Weights of a small transformer language model: 7.35M parameters, 114M tokens.
Each number is 500 + 25 x the weight over its row's rms, rounded and kept within 0 to 999. Layers, rows and columns count from 0. Numbers have three digits each. The size before them is the row's rms in percent of the matrix's.

# layer 13 attention key, 128x128, rms 0.0903, rows 113-127, columns 64-127
087:476518486513508542507471503489441483499491484487504524507530478542486460451460490455526506464517518459517513515516439430485501497523495473492510533523524493534523500523511493499511521469491487
084:504456476463503533499502530519495474525526498451459530513512491547501484524498467495533463490523521495490491522517514505502528437484459484463523535495469485475558490483470491484505511498500503
088:523525488500477473498543472491493505513468516538467506493462523530446469511488457484537509473468516479545540475497478506512449563511501519499516529475535516512521478500510479535502527541506494
095:492541505488510537456503488487511437467481502469447483507491523472540545510505485511465513527534484505500505527497512459525487476462554489512513512457493513481470529523517494477509501486530476
087:509510511486519514480505497474478530489492520531555500491456524510507467434470546480496507487517496456479525485508494517536531495500485510555434478486505475522505547521524482500481490500481512
086:482498497502488455576477505501510465534495495505499525490510483506461546532561477511507501525511489505492478501480492472483474507467496479464473472503484514485501463422470502510494512481528454
098:501482490524553485475492511523515534454537491508503484502513460481534502532478528525520535453528522538501506497493471521456493490488443512470457442502524457521511508499505545507494515455466476
103:474530489506496530468520451544488528488495524517483514497506537510483489506504497491504513501521500540511539504496482530511507511548561492511479502462517486503463511554551493485512470469473522
111:520497510482542547501501496464501478487501500481513459455506516501482495520517507481504492550490469480483503505490559511531508500474516489476523514484511551442513539501497475481510439535520500
108:491488485520520483510478500493493504504521502503509526505514472455511525480482468531520544465508507511528536452491463470452505558526526528498504492472508478530530459478534534488500518503494479
087:500512515505517522495533509504460509500466490512536505517529510518469491446516471480508500457484502529538521439502435495496533545514505499501503524480489484539450532506495494552509533503442486
111:532525500482476477508505485502493446477461519526465556500500505462535515491506471518495526478492495480500504463499494482546502491533546466492519504491501522517495483504489448508499505509524501
115:483507477516492501492533505500511427461447492532506515493510513480501513460535502481477540489497486514503501532536469520563542501492471464510491468494500514524472523467479480545532500498528477
123:514491487469505520492516507485521465454473516485471517486483523496524504461526500483433491499536498488484489507533554499556518438473448499506465487498501533508477515481513474556511525482523485
089:520496490511464446485512490545499476512449492514519533505510515503475537503521508486506526491516500498508481545559485517525507498504470465530476509533491459531445479515474467522463506490556499
# layer 13 attention query, 128x128, rms 0.094, rows 114-127, columns 64-127
109:529508501497495492546471554507525540479461520506498496504472507513495512542507488494506524501508502532501488489431457496526467514475512464494462477523465525517495508480481536510512519488498462
111:525465526489491517504500552517480489506491466482471511527520523503500509520501481548441480540448488497502498505509481474531496539483507551474504493492513533472496481530501518479495471523481495
092:483524460533490489515509503489485460506470494485512480475476511485525537515479495515485519480534521539539496409455456520498562493481531468551516522492460490542457482499485504542519522488488504
097:471476482501475504515525485505488527498531492506493479532467509521527472477479485489527458456502521485498469524526512494469501509554509502528569472543453509523496467495514479525499522546517481
087:517531490512529500518496503490490530508491466502517517461502477484504490492513517527465516514518504525476516474471486497514476531426512478446454496478500503492502534494495494494520486441488531
086:492484524461491466493508531521528511502521471475490465515514479544450520526500461462477508497489543469491484521489532482478481479510519546535496485502477483504522475503526513494481541510492493
104:499457515464500489467513457543485466512482527466484456516525494516491521495486515454494493498506472488458501488507505474500490478525506552527498496488541492504505511523472519519497500513471496
105:539494473543533507495494503474468504540484548505507487444477511484527450498488524485533475519515475479494536495500491508489497493478496454496469496518481560493516522522503490491512443528507530
100:557492475449482505514489482504500543486543495482531493473494511540505518547489497503475502497516571516485522493465520516492498530510530499506486530472496461497499523507499524515500515471470517
085:524502461496536477519529463466501528509539535508506552504511499544504501464488463500485467498511490501485493482467503519460490503529530520501568494496453486505492508502494516510549521526483515
102:541515478540491505498432502474503453480488514538479509468485516475544458509528515534532500468542516547498514480525483526497498514487528462498526539488496529496491475491491482519520511504537505
103:569495471540510479515516520496511486499470520512516496494476499527537480458497490466534494465535464475506525517526472531507484499500492470521492472543467520523504504486494441539500491532513446
107:548492475517507511518501527476494479488463509511491527494456515463519481456522516501506513474511469470523502534538497547509504496480454485543531480517459562489473513478540463491489509493542451
097:472487509550512496501507518533503418495458504539498491492469489520488513454509480501526504487546479502530515559563486490554486487502474490483474479526505511512522467482485488514497527496530482
# layer 13 attention value, 128x128, rms 0.0766, rows 96-127, columns 64-127
086:465510483478491468476464467512505494511500499518493474500519482474533510500521476474481482498533512481497546442497512428536524511535504508464440510519513476494522480531524511533518485503513526
091:520513502467498479440494508533479525517476508468528522507508516482494474502519514459497528473528515504498502473473495519505486472500471513504499521535526477510480476544496510480489488512464534
099:487538505483480442487494493497458503475492487475488499516489509478467442530471504490512503499501527514462517470552533451486485514513492508456446489469531494500461494470465522496522488485504512
091:527529517495499477503504530471515492484519520524525478489496494532537475482477470554493512520469511462547510482510482474517514485462487493467513475493495456517500520501505496498525526512489487
095:482454430521469507500517480527516506518484483466522502505520526488535484513525507505481493469526457480502532504516515493483491510515482527510495472566527517503509506501475536505468512503469522
097:470550549455529502516485483473494488498502543505477487456496497511475488480479474507533476528441534523537483490477475538513508486491558492523508508464499502501499529460537468490530521497512484
097:494472453527485477497549509485488523513481466471542503505504517452540511534538503497501490475480475451479526470503504470483497484476445522496516517522524468502499511496468525505492507513478508
105:478445509520489534527481507537476481520493527503489512506494471560476507474480508486480502501482480516497492524489500516507474505490523487490519529475503527502509490453564511506511498474498509
102:545505514519477549463483507460472481499518535519487517486501497530560505489477533483488507511474504495464515469475488509508512444513524488466514496482486475489512511497518496501517484484533507
103:516446453525494513529581537476491498501522501496522478501495541508566528519499496500503488497496488470498517547514507474511529511491519507513524501540499505484514525504483493503478553503515488
084:486476475510485491517549487519526487530507456470512479532541508511451526510480505556473502476534467505472494552522512471503486547512503481511495494518490527508519488476472529516463498524530500
104:527498501533507493500440495486486515501500546500481505513522499547491504460441504496441508494557474517462503510475489466515537518532556489467468504481482552496499493552507523525508455469518504
101:513543505515472471475529536504518524514526476516539489536529489512511535526483478489495504497529502465573530535538523452507507483481489501453475464523502515478515509519508518504496483479512466
095:508545532501507476516500484493462512513512521501491501505504541474506458464476528528542504492519532494498505494499511427526449451513524528533504504513449535513481490543480515498529520535497516
104:487503505504483510495555556465482505484503460466525506527495507517483523542527490494462502493473506498490510495510522492509484470465468490481515458510540517500502541459515516490478527523488506
106:563501486510485488520513506489485515484498541502488519486489543499522466510437543556548505503495517470493518516510475459509555437509493499498471474453481530519478454527471497490526483516484495
099:530528452501507498510563496492496493541514470508518507479505527494580507520478481519495476468503494488527529539504489452488490501468499518487504480526512505492509536501475482496517528528487480
100:428509510487520524511534438516510475499509482512481487487461468515510504557536481494527462519455493495508482505521500491498500568515474484510504519425520479482536492447504479495517491488523494
101:518532548492491506472544574494499491476504482499506504520489486505524521456504513513488518523458500519569510497475506550463467471474476512513561476505492463500501494521564483506501513509496480
096:464479548495533498483490520504505470505480523501442484535479527511428511525538543502515464516528495499447498454488497492507463504483491486517535523511504506503498488529512499517486515537497521
098:484489538498519485509507589468550512490496494498487524507524505535429511489546455507489520492517516486492452475522531562490487466468544514534574473520502506511501493492539485500466495525477498
112:570480472518501527523520514524505503489487513471511480461464517476501467519504502487529504489518498498523529509529487516504463473461471483542500486510497531501497534487503501493527534439467491
099:535500524494478476478541542497431480525488522489509493534493504506499491462500533511470491506475502518527496525476493503497467528468498503478525544491444454495488493484540492479487532517506514
095:508492497472498461539478481503482489498480483450503499519507531460470471481505532503459535452488508499452500503474517493477471523495500526490468497506490507486491494502473524481508490540458519
103:535501509460492533509477451488464485475490527525482489448481482518551466473476503505534505524447502521514495463456490508495530519496531504488466528463512468506500514467538472475531507475513522
097:479444434521496518489515488492536490508512509486537506515511507495548496498505510486527491469516479481462509538531491446497523511498478498502507503508516486484510475470470526505484530549517483
086:492499508505458490502518528521451494498477483474495512516489532513501511484501531573528463464467486503461506524533493507476487555506476533475523523476501504513527459450429511487484522535475512
092:510544548446541500503462519553489491517481500493484518511483499497489537486506462518509459529498549516538476498479472562499525506521484510527524513464477493495478497560527469502520523480484495
106:517443450537484525493550504517490494513486482489506498513512497512525496526500552509488487491495479483494529552533485474500516484520467502496552518474499506476501466465443512497465522510501481
106:536498485484491494513485474516493500458498507504531497515497529472546474471492518506556496520478518476531518497485490464515536504502484524494445466464466471485508481510528497502535502494493472
091:493514559480559510513477515445497479502505551529459492469457522470458485490463513508524472524518519510484462484506493522503491462494515500579545513486461535512467512516534474512516513490528516
087:522494498537502487471455503536481519517504531515503519512537506493485504443509512524522475487550463442523479475487474487559521469519516493522455556500475491538501459570485514535506518493501519
# layer 13 attention output (transposed), 128x128, rms 0.077, rows 96-127, columns 64-127
080:533514488520515564545519523496463527493540515485505529507472532502478519462503537544493527494465548508515494537528492514484520497455500530547552473511529522551493507489504509444518486484517425
090:503488511513512513548513475492533566485521481492516490492476506515496501524465509567475474503493485495520486507497492501515485512545526495517490501467487500462507507485472501562513474497531451
097:500481497505506523500462520484539513500524513485505497487496519500528528448566510525458518490515463480540473503469454523525531482537543528532551486514474503485488461507505475468486465506516500
082:472482509468500525492535478518473489521538540540473528493485488436450511496513499419501466482535519518455527515536510495504472527477493500505516515496469545500484492511521437503463509475543517
100:517542543488537515510482522469486534472503516507522493489515475472502520497488537533513495542480526510502512475458497538499519500462501432499504533502485493487512490496503533484515461537560480
096:504457491523453499463513490533486458504479462493478494522487498515478490483500484472466528465546485502496471519567519463532494516511470537481503472493491511522487496515504491513482523465455498
104:513520525466524527508473506499498541481537522543498495495488492509496506496476535502511483508508499511481499506468478558470491516490531443517512506524499511502521462500508525521499462514552485
104:513546494529503463468493477481520449457425504465502491496530510454508501495504498513508492540509516517497509476508519488512525519491482482523456483475513487477496502499468533474474472527474498
098:489523519479518461547519488544506485487515494497482466530499511481473465470501455464526475481506539487503487543543523482492479531507481562527505477512500535526503505512493508487477521483468514
099:514540546473532503459455483508487476488523514550500527486495457487462481494476531484522474479505485526482480459469492525460496493480495478499497519479518486516505486516505535537517472507508534
080:489519488520520513488451520459512456474475508501522506461510480472562506493557512494523491532472502531512525452461492539488529451487521493479507524517507458474531505497517528472535500526490511
098:480518494510494463521503512500524488475459494475511519514521495461538508505547459522512497501460547482517531472525511520488486499481467537549517491500520459503526500476482480444506533517470501
105:505459513467527529513506477491482503489508535505451541475451531470487497480522504484500478498471520511470484452488498520490503524492521507498546541516489477532485466494494477502496520526517538
088:463470482484503527508490498484539530510525510510553530523517459505484524542511456457488525442508487490509476515505509545534520533488449496499508515492526486466525545480513460501486505464524496
099:528495488480532514506479472516523514497519530518467506467475523495517503471481526503551481495508481473467494476480509540496517519554543517500515539517517480510516436512473508541490437485524527
100:431492518479491475469482511524498500505518514481512483524497456490457506506541462444455503495533476513497469481472463515507458532507498520494501506509495489446504554492507450497493532493496537
099:477512535475492526485499514503459503477527518519507521497493477485463492493500525466504500486492505513480483478486506542477501479503503461512524538526485498486519492515522541542511510507549487
098:565505486546498508484473542494469451536484492503495487495509513512502490438503535486488559486546482508486493509504486519483520457484535491484473482552516530527449505504514548474480515476451486
094:494523484475508500517493435489487502500508509502472503464475514495491494539467493475522474486536518459460480512552532482528463523530517511472469529487512530497506506467477508544463487488518533
095:533519437516502491533520491505530550514538468512538518468514509506563504491489478501531564482467486474523520528512523528489504469519505533491498465534525514499480474474497522487515488484518512
087:512481447492477497484489421518514508488504518497483467489446493451555495543463537516528480555480447508489524494483497445538503511552491521470451524486510476501486477507505471501498487469507546
112:472509539495496475487486499491509508523497503542530534532547462533458529501481512473472497522479474521485503496461507489501503552477491473490471515472486491456494467518479468529466468534540534
094:474546511502522517501488442479540507475538489518488547444504514466524508511469488483516482463506510484507494516535523508507502486529515518510507477483533537491519491515476535572504461507516488
098:468514489521513522472481516488527513464528513499533498479523493497551559514520510539518475509494489507516494507480489514545518506512511486537520513501491497469547491507496503499486468478544479
106:488490513524501467496506510536495469504482487480491485541526510508446506492515474488476488479521523486484490553578512480524487499494467518526516450498494556524502503514495494510459501489457460
094:500526551493494512515482527515483472486470490518512495488488477471484513494491523532501480523522520540514517456435464559458507489466518431494506533520494476519497528518513521478514492494528514
086:491515480521551522500482487459528496507515511502517498462509482453522453488513505465475503496545478494510478486447480531546505453534523454518481506503491495480497526518536550499515469481516493
091:497480466556477476463529480462494525497508477504516508498495494541472484524493483472480547467506460504498479506534484459527456507504504488487456488477518516506481521481503490517484517498476493
100:496568528493506485489458513507491493497496511491506507484497483474503490473503490493520492511529470516489485459427476535466506489479538461495449508507525484497495530522519554517528479529498523
101:460496560497509499471521522495476525507539518530498508500514490511437543522509495481443517472529522531486474509510483492503476516463503508489530498504492542495484518513479464484472520492515538
089:490467450499460484496500488538535498538511480513536507523525464554504496519491453474519555447491484474531505527524500471520495513509462543466462461494520501514504523494501459489490530471472521
077:480514492507529506538543501479493534497519508523536525501514481472497497565487484478479512515481549530482568529513520499432474541414444508502500471485522515485512555475515482464506512514509455
# layer 13 MLP up, 1024x128, rms 0.104, rows 0-60, columns 64-127
112:538463537490533508511511505490500529488511552486480470518492518494540499521506491498486514520484491498466502502454523509492501502428522528460511492514499508461534503538491491482528531535495575
110:533484513526535492496572469499501520489524510499515453521485521487550457526462490489484508524479490522510482496450506498506471491466545524459495490531554497481516547524527509501534509528521547
091:528463524533562523537492502522545511470498526485505464450509486520507521503514478501464495503511473507534498504491493466502521466514484551485455464508526469480507490479523506470518500507488503
096:471505487526507492456547489491460478512490478509522472496504512485533433467522520436534480522462492508493504509530501520473505510531489506520490494520481489495505517466523495537506503510479509
107:513446510505453517467479512484548497465513502495488462506511473479465498530485517532538499507501493505462494496510541487462485504474523499484511521508509577484516482518520494487505492495478514
095:480495539521528521473511515472472507508491525453521498508486518474481517532503531492530466531435500459512503508478492488511495453469493519532518506509493484468487526484487528491509490542487490
109:484490493464530538478521471516526507503510546481518501476544490497521533554506560535524472533507477531504521536490486513457543467499481509470478507483471472478516494478531539442502485485464505
084:515465513487503515511521469503537490478495448468465458484498511500497446494525543479475499494500467549484507517482555503508499503510500482497543510490473507500488472478464501548520516546489517
104:449459571479509513509432497469500511522522492455467481508482479501493478536474478461505485493496516542491549553509515498500485509489500501485560514469528522472502483469453507501482472544468492
106:487496492504517543469468457501510493510527515449519503465537469508511514509488563478503475496512495448471529550492523487488527465475544471500490504462475512492495523468480530477527500499479526
093:523505494454519493509520509484524531491522531471486470495475501509477511500471508475514507510508456510518541502477551467526434519483513486466517533512464495454503550521440536524485504504493509
099:531506511448490515505507453482489496562488486477492478499495454464501490521525479500480485520490445479498550516455532520511488495511489501525485530523464524495536541509487507498508517509493495
116:466469474504480537465497493474523507473509485504504478508510515491468465476523478492510504500443478472509477512493575517459519494480498494461512504461520534487487508500487522488509478485497518
097:490508500475524519496487502529530530485518470488517495493506496530492509514512521484526513544509463491532517508490485490498491488510498500502522502446462514489495521506503523483498505477504526
097:522484525474500523514509492491480478511493472521466513518550463528482449465473518504517464486477489482499494512487522516492455463472482522400475513486510522460504510525462491498489453511527541
106:539482512485522501517471509529474521487511524505514490476487470495468478487519552480480498517513494464531509516450499484478494427477542528486461499459464534501499558489512498510506528509490511
118:470499552510541511471524477495458534518528491463524483488508544507471505444483586471509464518505508496496523523502488529499486500500521521515547479479508527500509526512501510494493471509492513
095:474494526476494497510517521453513494519480501497466514468497519474518475527508511524502433516513499471476493455498527521503494483506515552493493507475533529481515526558470501514507464574455520
095:508483480491492483477507496507540501562522523478515496499453481517492493529459479513516466515449500500552518509490504510451492422466487515496490560487499459477541493519458490409502500529506536
109:502480518481547539495508531490499518478557499519497460536526531465515489471468527467465467538481508507492486501446498512511502509462483501513541516480472555475501537521509525500527498509511489
112:469473502478501548512490505491477488495502558490520469489516475499503466512544480486522468524482439543482511494452491458486497470466458538500509470504478468463508510517524490452517492531489522
107:541487492489535504510503487508555504463493519470529471505531511530463493529487532507514500531487529505518553459476482492499534509468544539487484516461503503492495522489510529527530496503483537
110:514504491517499466518504491508544526482546474498499499494479480475528496486528494471499499521494481485468554487504514469475485477498528463481480529497481518499495505483496556501521553500494494
103:492489499500498535525455499475500525516516506503550485469479475513492487508486510497507490531506512493503533537484509504478456445529469487508476546515481529478595504509513490456527512463494534
098:543490520539490546524500466546500485530498450463482492462475454537431486502485509522508484474534523498504527503462539549479474471471458508456512499484511499504489505494454516500494501524463513
091:468446519518506530515463512504451509503529491523512444475489499509493512531500539521536485517516470493510509472498553471522488475483540528527512587485481506524487511490539529491493507525493517
096:530467502488485497473477493504509521566517475476517472480479491506466462454479492497507500529460471498497517500481511525502468487489462483465501516534477512464512507520527529490483477521492545
090:523496553509556509469488483472453502484532486434518448481473519534523511529518530482498492495530517512553526472510490492505533485505478501476535556470505494488498489483519512509502499493509517
101:506497477427499477458484501499494556519516500513535475531476550469500511493521536488486475495474503469507528542456554477521504497498517495506491519476516518523469554492461498452492483518539483
123:533483510510488481494535498470488529518517524508491480505480482507516510533515534499487461516503478463502492545497557454511500498497508527508524473489494520462497479474556511491527494558496486
093:495474524518543501481515494470505472497486478508490464487509481480479482538466503501531483553487510458503489484495527453533536448486534525482500539487531496503487489526522501515496497508485521
097:519450503468511531531463540500497560477524501470522509552533498485485498520518526527513486501529484476460506530493514494491475492475479535472508436520514489487523547492511509456496536534482497
095:509492523473539481486510443538516491484487494497515514493534497498463512474500568505477519509476493520498498543495490521471505496513518517490484528483525497488471500495473506483537484519498498
099:490505486477464499491477483509496517506522457467482519485513527468457522528506477511465517506470535563487511507511509510521483504476476537481540456505470540445511509472541511438525461484492508
114:522504530492507498466492444462467518494534452492505467525526460500534494517471516480508485515441484462527479483521507534488530504515526498479468545525490490488499532480499533489547515529457506
103:485464527500509506472504476502517487507471508444509476447541484509498492527468502495526514503503517516520500528519504467493568513470457495480507511521479526440501526499499485491544487529498507
095:471481515484517503488473499514524495503509470473465491488495479530504493519541515496451461502472500521443522524512508500524523484507480540504515491526418546485533526526494543485488487522415518
098:551500488500543533488516495499497525503533496481515503494525496513518500498489504513525506511504501486517513562505498499478517503471504468560491525480503459484486536460553544512494495535569520
094:514475491464495520477525515508446555459525487473497498512532516491474471501517528496537496519517496470522549492521534497466483520472529543460501461484508514487509536509538520455537513486508479
106:514486500528497539470469483500516493517500529465512511511534508542503519535517534463531475515502505508462505543536514500528486477506535494498480501531463526498516510559499528499512469506516495
102:514541521451522480512488470572488516494506485498483494531523484508482514495514500506479475550491465481496505518481526496453532464522519508463497513473493559482510509505528516493491519457525514
091:508537504521530513477519506521513535503527466479562476494526499543496520515534524503475503526510453503497577497517487516492491504514537531521482531515516507480531543506518536446495500462471519
098:480517524473513533509461456513537510513513525547564487486523515520470442459493500520494488489514473452518514495531522467486499473506526489491455494461514460489538544501511525459521525476484514
098:524495510467500511501506461531477483492508516486520480467518495496509469493499475511511476520460528506506481497441510473452505513533449522536500522527499509499536536512489487510531503528497505
098:481489520495517510489497509505494505483502487513516470494500531517484510514505508449520471584499449491485532529472530452491484523521487534541492519528515535493544481501519496496515510485461560
108:531470488525498460507477493491528493500500493513542481523563500512452470512513498492483458524504530501515493526494582471481474453466511476450511532487515478476509518511515501503502489495527524
086:515507506490494529524509490463468506501506489482549469484506465482528477515480485500526463496433487514484505478506513489501527507469530547488519543491562471488509523559481484483498495550452523
103:530496514492541513495461502478510504536508528488493449502493498486515454448502544514514446487506493490493485540490538497489474436518547517498513527510503506490498520546472485494487478497489494
100:517463525464487530469511465476515537488526499505509502496517531522473521516466508470469506517514488520543478523487515493498517507470492505543533537450452526482546523443501514484504521512519529
101:501492555475554496494494521510490496516510501481529472480490521522539478478478515466491480480457514549493474546512500482504500532516521479510510440516474499464479541525466550507489468496518516
094:485489495504517506485494502494488516465530530423524491458479523479477497486507449487563477550487500470555480483460536471503522503459519505522514522488524489508511521514481518467482456466535521
097:499485482496507484491506519513527566535528487478535526524520511513483495493522479529471497510478460476538510513483488507483479489478477507484520515477496518489505534549454520476526485493501483
106:458487488523532506503526519498543511485524514515531505464507524506488467519497483464479475504501486520543485542477516511505509494460470534484530491480539517461521550484489514473464492503515490
096:498514554499527543490497477502447506475476495447543502531498482525490490495475523540521529484458492498519523502522476489495529460514493553493513476521475495489490548479450517513493500526509530
100:469500543542549499517511493475494472476503529451510471524519508528471509503505511496499479512525477495495486477520527526492476497445487515488546498496461522503484519534512500516502512488468480
107:462503513499519544497481524526440533502530521474511513497491502485513492490526518521473492506453485497565481542498535532492512506504472529494472476493493537455530523505480486439478466507506491
106:523482504501535475534515534494507508499507483511494489514541463469500520535496532533490468488490453472503498493482518488502498480513553500462430523492502475479471475519484503494507459498500574
093:498508537516539499470508493518520482510508544478566502457509492473488491503495534531491516522466496531582525527484511470478499500489501498484472500529512490432534521529501507476530511531502489
102:516458484526503507515478500491536493493554501453505462529506495501471477510542494501529477526510484497531523441506493482500497472517510540454483504531452479474544567535483523506491480574461543
088:523509534517521477486539470495457535499515539501498425531501540514507487503466499513496483526525501509456505473498520490445486490453526520512510520481508507493468521550549498516519475495514523
103:528484498547500468491486474501466556495553452458536466495507519533517498540502502504536473532541474498544499525481500491533482524494465495492507507495517491493517499522503516520494510471473547
# layer 13 MLP down (transposed), 1024x128, rms 0.104, rows 0-59, columns 64-127
116:529529503498496493527520522504485490483532475523532520530477509496527520522516498505493520491504507502537448519469508498511480536540561508454476495470510496541479514508490509518496490492508467
109:531535510533504492476475512504479501535570439511499497521474495512527499522521502503548513458526496497502462512477522496506488552512539470506526500475500485501514466520479485504515500508493512
088:512487522526506509519485568494486528521505504508471503487506477539500495477433548513516539499487511516514535455504463480489484466471491535497507504520485490511475521498524464487481534519529502
089:504518496505497521488495486486504375502376520493498496485521482494522482480481522475445485513500499526483520503480480497483536501511502480483515489492497519480532526511497428495496496507473515
118:468478503476512482511466498551532494459492480492475533507487488477468491510477475477478505516491503497478442521505537538478515526539491521519492510510506487507530525501431499524514502515491463
094:516525504561527480487487507506450546517453479453503489497532518545503480535515504520514451509488506501504492500493453543534497463543470513524508479512488494482512509504478488478496515525489505
113:510500483515468488498500511485501530457485529501514487518497493492540486498471513470467486492511519489503499501532440492518487460482463502511475516484511520519545515459523575490523515529479511
077:484501547512542521495493507509483510519496505518496488525489453498521489500474509513500495513503484443483501476491471485517507516465468543554462494498497514515481490516543492433506532441482536
101:486478585515490537500518503497516547497544500502528458534511513509498508543457515493512495498505525512505529551513474465473501519529478498485490498514538539507483516475479474493548475507458493
104:508497506479508494501507495518465454505495519512501481513484510503453519494511439459513463524482497540486514493489443476525506493490503502469472552508491532493479476511474556505495490481461521
091:502495545527458473499487519468491443466476475493515535480497482500491507518513494498505503505474526474520484533514459502474452545503469511520497490502455452502518503480505513496506445514491471
090:504470518525509490501486524484499485453494526491527496532501535514474495535521516471524557478460527472508508479488484544497490501487446525511456536471545486507472508477528535516523490494508551
125:475473467522473489482463486521528484451515475528511522498513516512520533497473506483455489513499492468491438529480522537440526478482497507493491498537449504518493470532509518478468504481529445
102:492518518475502462523509559493507527504527498495485491555457508513497496489469528472494516481496505552483526497527484529507533479529530473481508492482481545512478551489521515470445506527471454
088:508509509509512513463525505445540487499509502526451475505484527521462443501530489459464495511493459463470494540473472498475515487505517522525525515502486536508499504531535480475544521505492439
116:483491509483450464532508470466553530520508498515496495500509531466509513525489459492509483470523488489490523499509542539516519484550504500500480513547506533467492521535516515514451515496507528
116:500522502540499458488478461504486513457513526511446465494455543493487466515471547561491495488504498509470531504514480504488538501533491508512484547538513533497488463520498502503510482489465484
093:517536513469502471516518501489519503487482526501481519515510511416486521514534521500521510491530565545444525455503514534508488513527461488533509474504524461508491515485516532494505527552485525
086:521513503503524525448516488528485495466472512478543484487525517461496526449536524461491559518525537502504536511494461497496505523513506485481522489511498488484522520489496475524525505488473505
109:463526518499480536470478553521470513529503513486446536501504492501546525481506551512496525500507545516500495489524517505439466507518499519540511499493497523498511487495536492463506497530509484
112:485520507515493480547496488526497467490447447474485480493507492520490462503479521507539479492562547524462493517495446525514518512465516506507446515487465534527493493484462494498516501490479554
113:515486490513478528480499535481503505517444522542522485512522501506504498497523505471508479512492470511530492490485467502518523489484515516501514483517446516488491519525520479490468484479508536
122:509533487518519540485484542491493475515495528538500490531506485461561510497438514502532496517510515530487530478487471515494512487479464517482505514527504470509478543556488448459509502490495483
097:505478488519480519472496492506486522539534505526549540496504505485538453500475454534503487516538476572485537460492529483498492479510497487509504507460529493497521519512526505463534520534509500
087:507486527488508507488481513492482455493489459538477466503559542471535486480540494473505522510463492487523495491496487458493519492521511519535474511497526480471523467504488477507515483504519541
101:495511491493465481518489501520520502480484473497434548511523544460519486518487510554518483470486488517493491482482504521516512461462498512540507490501532476485509489536452514506517502498468496
093:472521492542504466476499517496518456502477502509508492546546437495502496501487521479469523498507525495523471510480495516531486491521496486518516426519498491521464524518528502498514486478476484
085:505528519475494492493518496500516521532485509512475480508451504503563488481465492498516444508487512500517524495494520521464444518498465558481487470498557513522538504509527495470536555502496495
107:514487484497511504505463488497499501480558485493505476522515457490509501491518487481534520533520507470490493440559525460530473459513499532478497527494483521518535488510481536499490498479456535
125:406518515501500524511470497519506508499511465519536516523505517514487500456476467503525514466489529504551465480495461554497510515495480477523490491534496494498517533561436458495475520511529539
094:496517492497523488510530473467503393485437471495512486489468518537484507479521521488472478533502548461544459515517547467530484500492478475520490509489490507486545496473518534509510495541535505
099:513529524512520508485440494509520474488454452456512486457500533479496501480495476470447507498507498518519511493478508473515505522548462486495542553474466533532484504512476503520495521503497530
091:531494476511526492522501491541500428496430535501521479476477545501492468478507527499500486493523535524509515493500412530481481519473518524514565430523488496471513535508514499478531498497469492
097:513465508502498520497505510503512483550438545474464534505517469505508508491470486521512489455523462504535506520473560520482509488510450465505506557501504503504501478496432477528527485502523538
118:514496474530532525497491506527532551488488502519501540501528465486458470505499517507552494479510551457471524506466485519504517497536486506509479506498534509462511513472495506521517541490507484
098:532520508502500526464502456540516474504436489505535519507505469530512540496485506524507523502520487496499476527517504485483451539537502455489462546501523514527459495496483479521506480524517482
084:528491464525460531508507509486484534469493536524516496510485499546487469516456511484534564509488516479502528474513388510465488504514517525483506493481518481488535500469498555493549468520444508
102:476505492489539475527503464489497506484509506487484555539475505457494526500513471495502501476526540560499483519510488448495489459465539536526512517481525503546493498476511468506524490469541466
098:498491497514522502468456445509489499511480495530523488494530506483498478489498461535478494466520549516488512518475527437526499522502507543515508445477436472525486461516493520510478514487526505
114:463540496420482517497477513521494526486545488547472535516519502522509517509517500485498503509457525499511519469479481500470460496472495549511488499498511488517499529517504499496514504474465510
104:501518515504485524475486451497501524464493524484514508525487532495563474473510574506454520464499504505501493516509492485504495505535544513484477506481499550536525530530487512497522452486484500
090:490487469476499494518504512523449543491447510469487502533476490476485476521486510490478484474486552567511464493490425499503478501487511499509506480479487485481522472491494535497523530513474488
097:491506526501478457486488501497492500536519522521530515535491499490524452524521491537510471498495502488473506458458541480517481498485499527485521465492457471471492521513529504476507454498493480
092:466499513483520487495496515503462469502431509500478486516519494529491495498553487477514481533458488502513501474522470489500491490450503498468503497511496481512520515519508462488513499518508469
103:478478494507506477466502503510487518528549464546544507523465522463496508502482511553489459538521472494528499520487532477515502530503536496510527486509507476526495514513498531507518537480515492
119:502457505516518539518502532509499529530530488459469474485531531480478512472500469536510504541531497465511510471508513435510524484468487510469492523512493504494492494536552546487479469523538494
086:478482495483475470501547499474476461481474488542502491504462523489470481493482454526504498504477537515516492452492503501482528503588506472488515523458498466549533485497521476526536519484480558
102:463501490546475506506506492485509526519526504501484501570453507501516506500539493521437499476501485492558471475531517517517530498508541538546531495552477463498469500468480494487475506524496520
100:539499522531528468528525471479499436475451474496521521501509525527519433498496519519551510488498507483509480507496487465462482439505490476489449476524522485498530501478470488474479500526539495
106:530456510546450465495487515451467461490443504536496477480522508514493478525497497467473494462502525479519538502541498492524507471494541456494482523471479500467511511495528501513535534513539537
095:504510499488503513489484462460484526457534491466474433507532551535480518513516484510490485488496449483543556508475495537504525529507468492499517478517525543483469520432531502500466501529529508
098:477499515531487501474545468515522508481485521473494498496570496501509535510521498537530464524488475505509529465501497586497513510486499512508489478518488484486494521472478505510490515501463485
107:521507507501471495446491494496506497493487463469517505507508481536504520521510497491491429510529465489490525463479463485493523500477511476457519486554500521493535512506477519476520474498503560
089:504494503458544501497507508494495524503474519530463486454491505498519496485486521451550450532506479502474505465497483511546481554460521498475484525480494507498496505509489478491552488442467506
107:498492463459501514500501499487491467538493515475476482470496492472545465509481511489519468487497515518471461543472531457507493510553478511540534510543531494482503446525507493503487471519511507
119:475508458492506490496499508488496466472471461522549473488514499505513523514525501497539489493555501525494480502495491491521505496536474444525502521461510465537485480529505454472492538548530489
101:473480523511513525485505496556525469502490505538507547491522473517502528480462460538491452562515470509496498501490458509494452507516474467469523520511496487473507504496477468494525518498548448
094:500476519473496512460486497543493447504389505504520503529531474477482508503476474502466498497507534519478486497509482539476505552505499499531481489538478454514463525485508478478534462511477531
101:536464531475518526511525485520479517490527496455502502543506462497451487499469531505483480510507484510496532477480472485502483498520473504485473493481483475474529473501508537505527502485479496
084:511540503548492518527472506491497558532570453481500500506504508438537504495481536512506491494484475515532481503494516511488469525497546506482509497505505475495524468477526539500481537477531481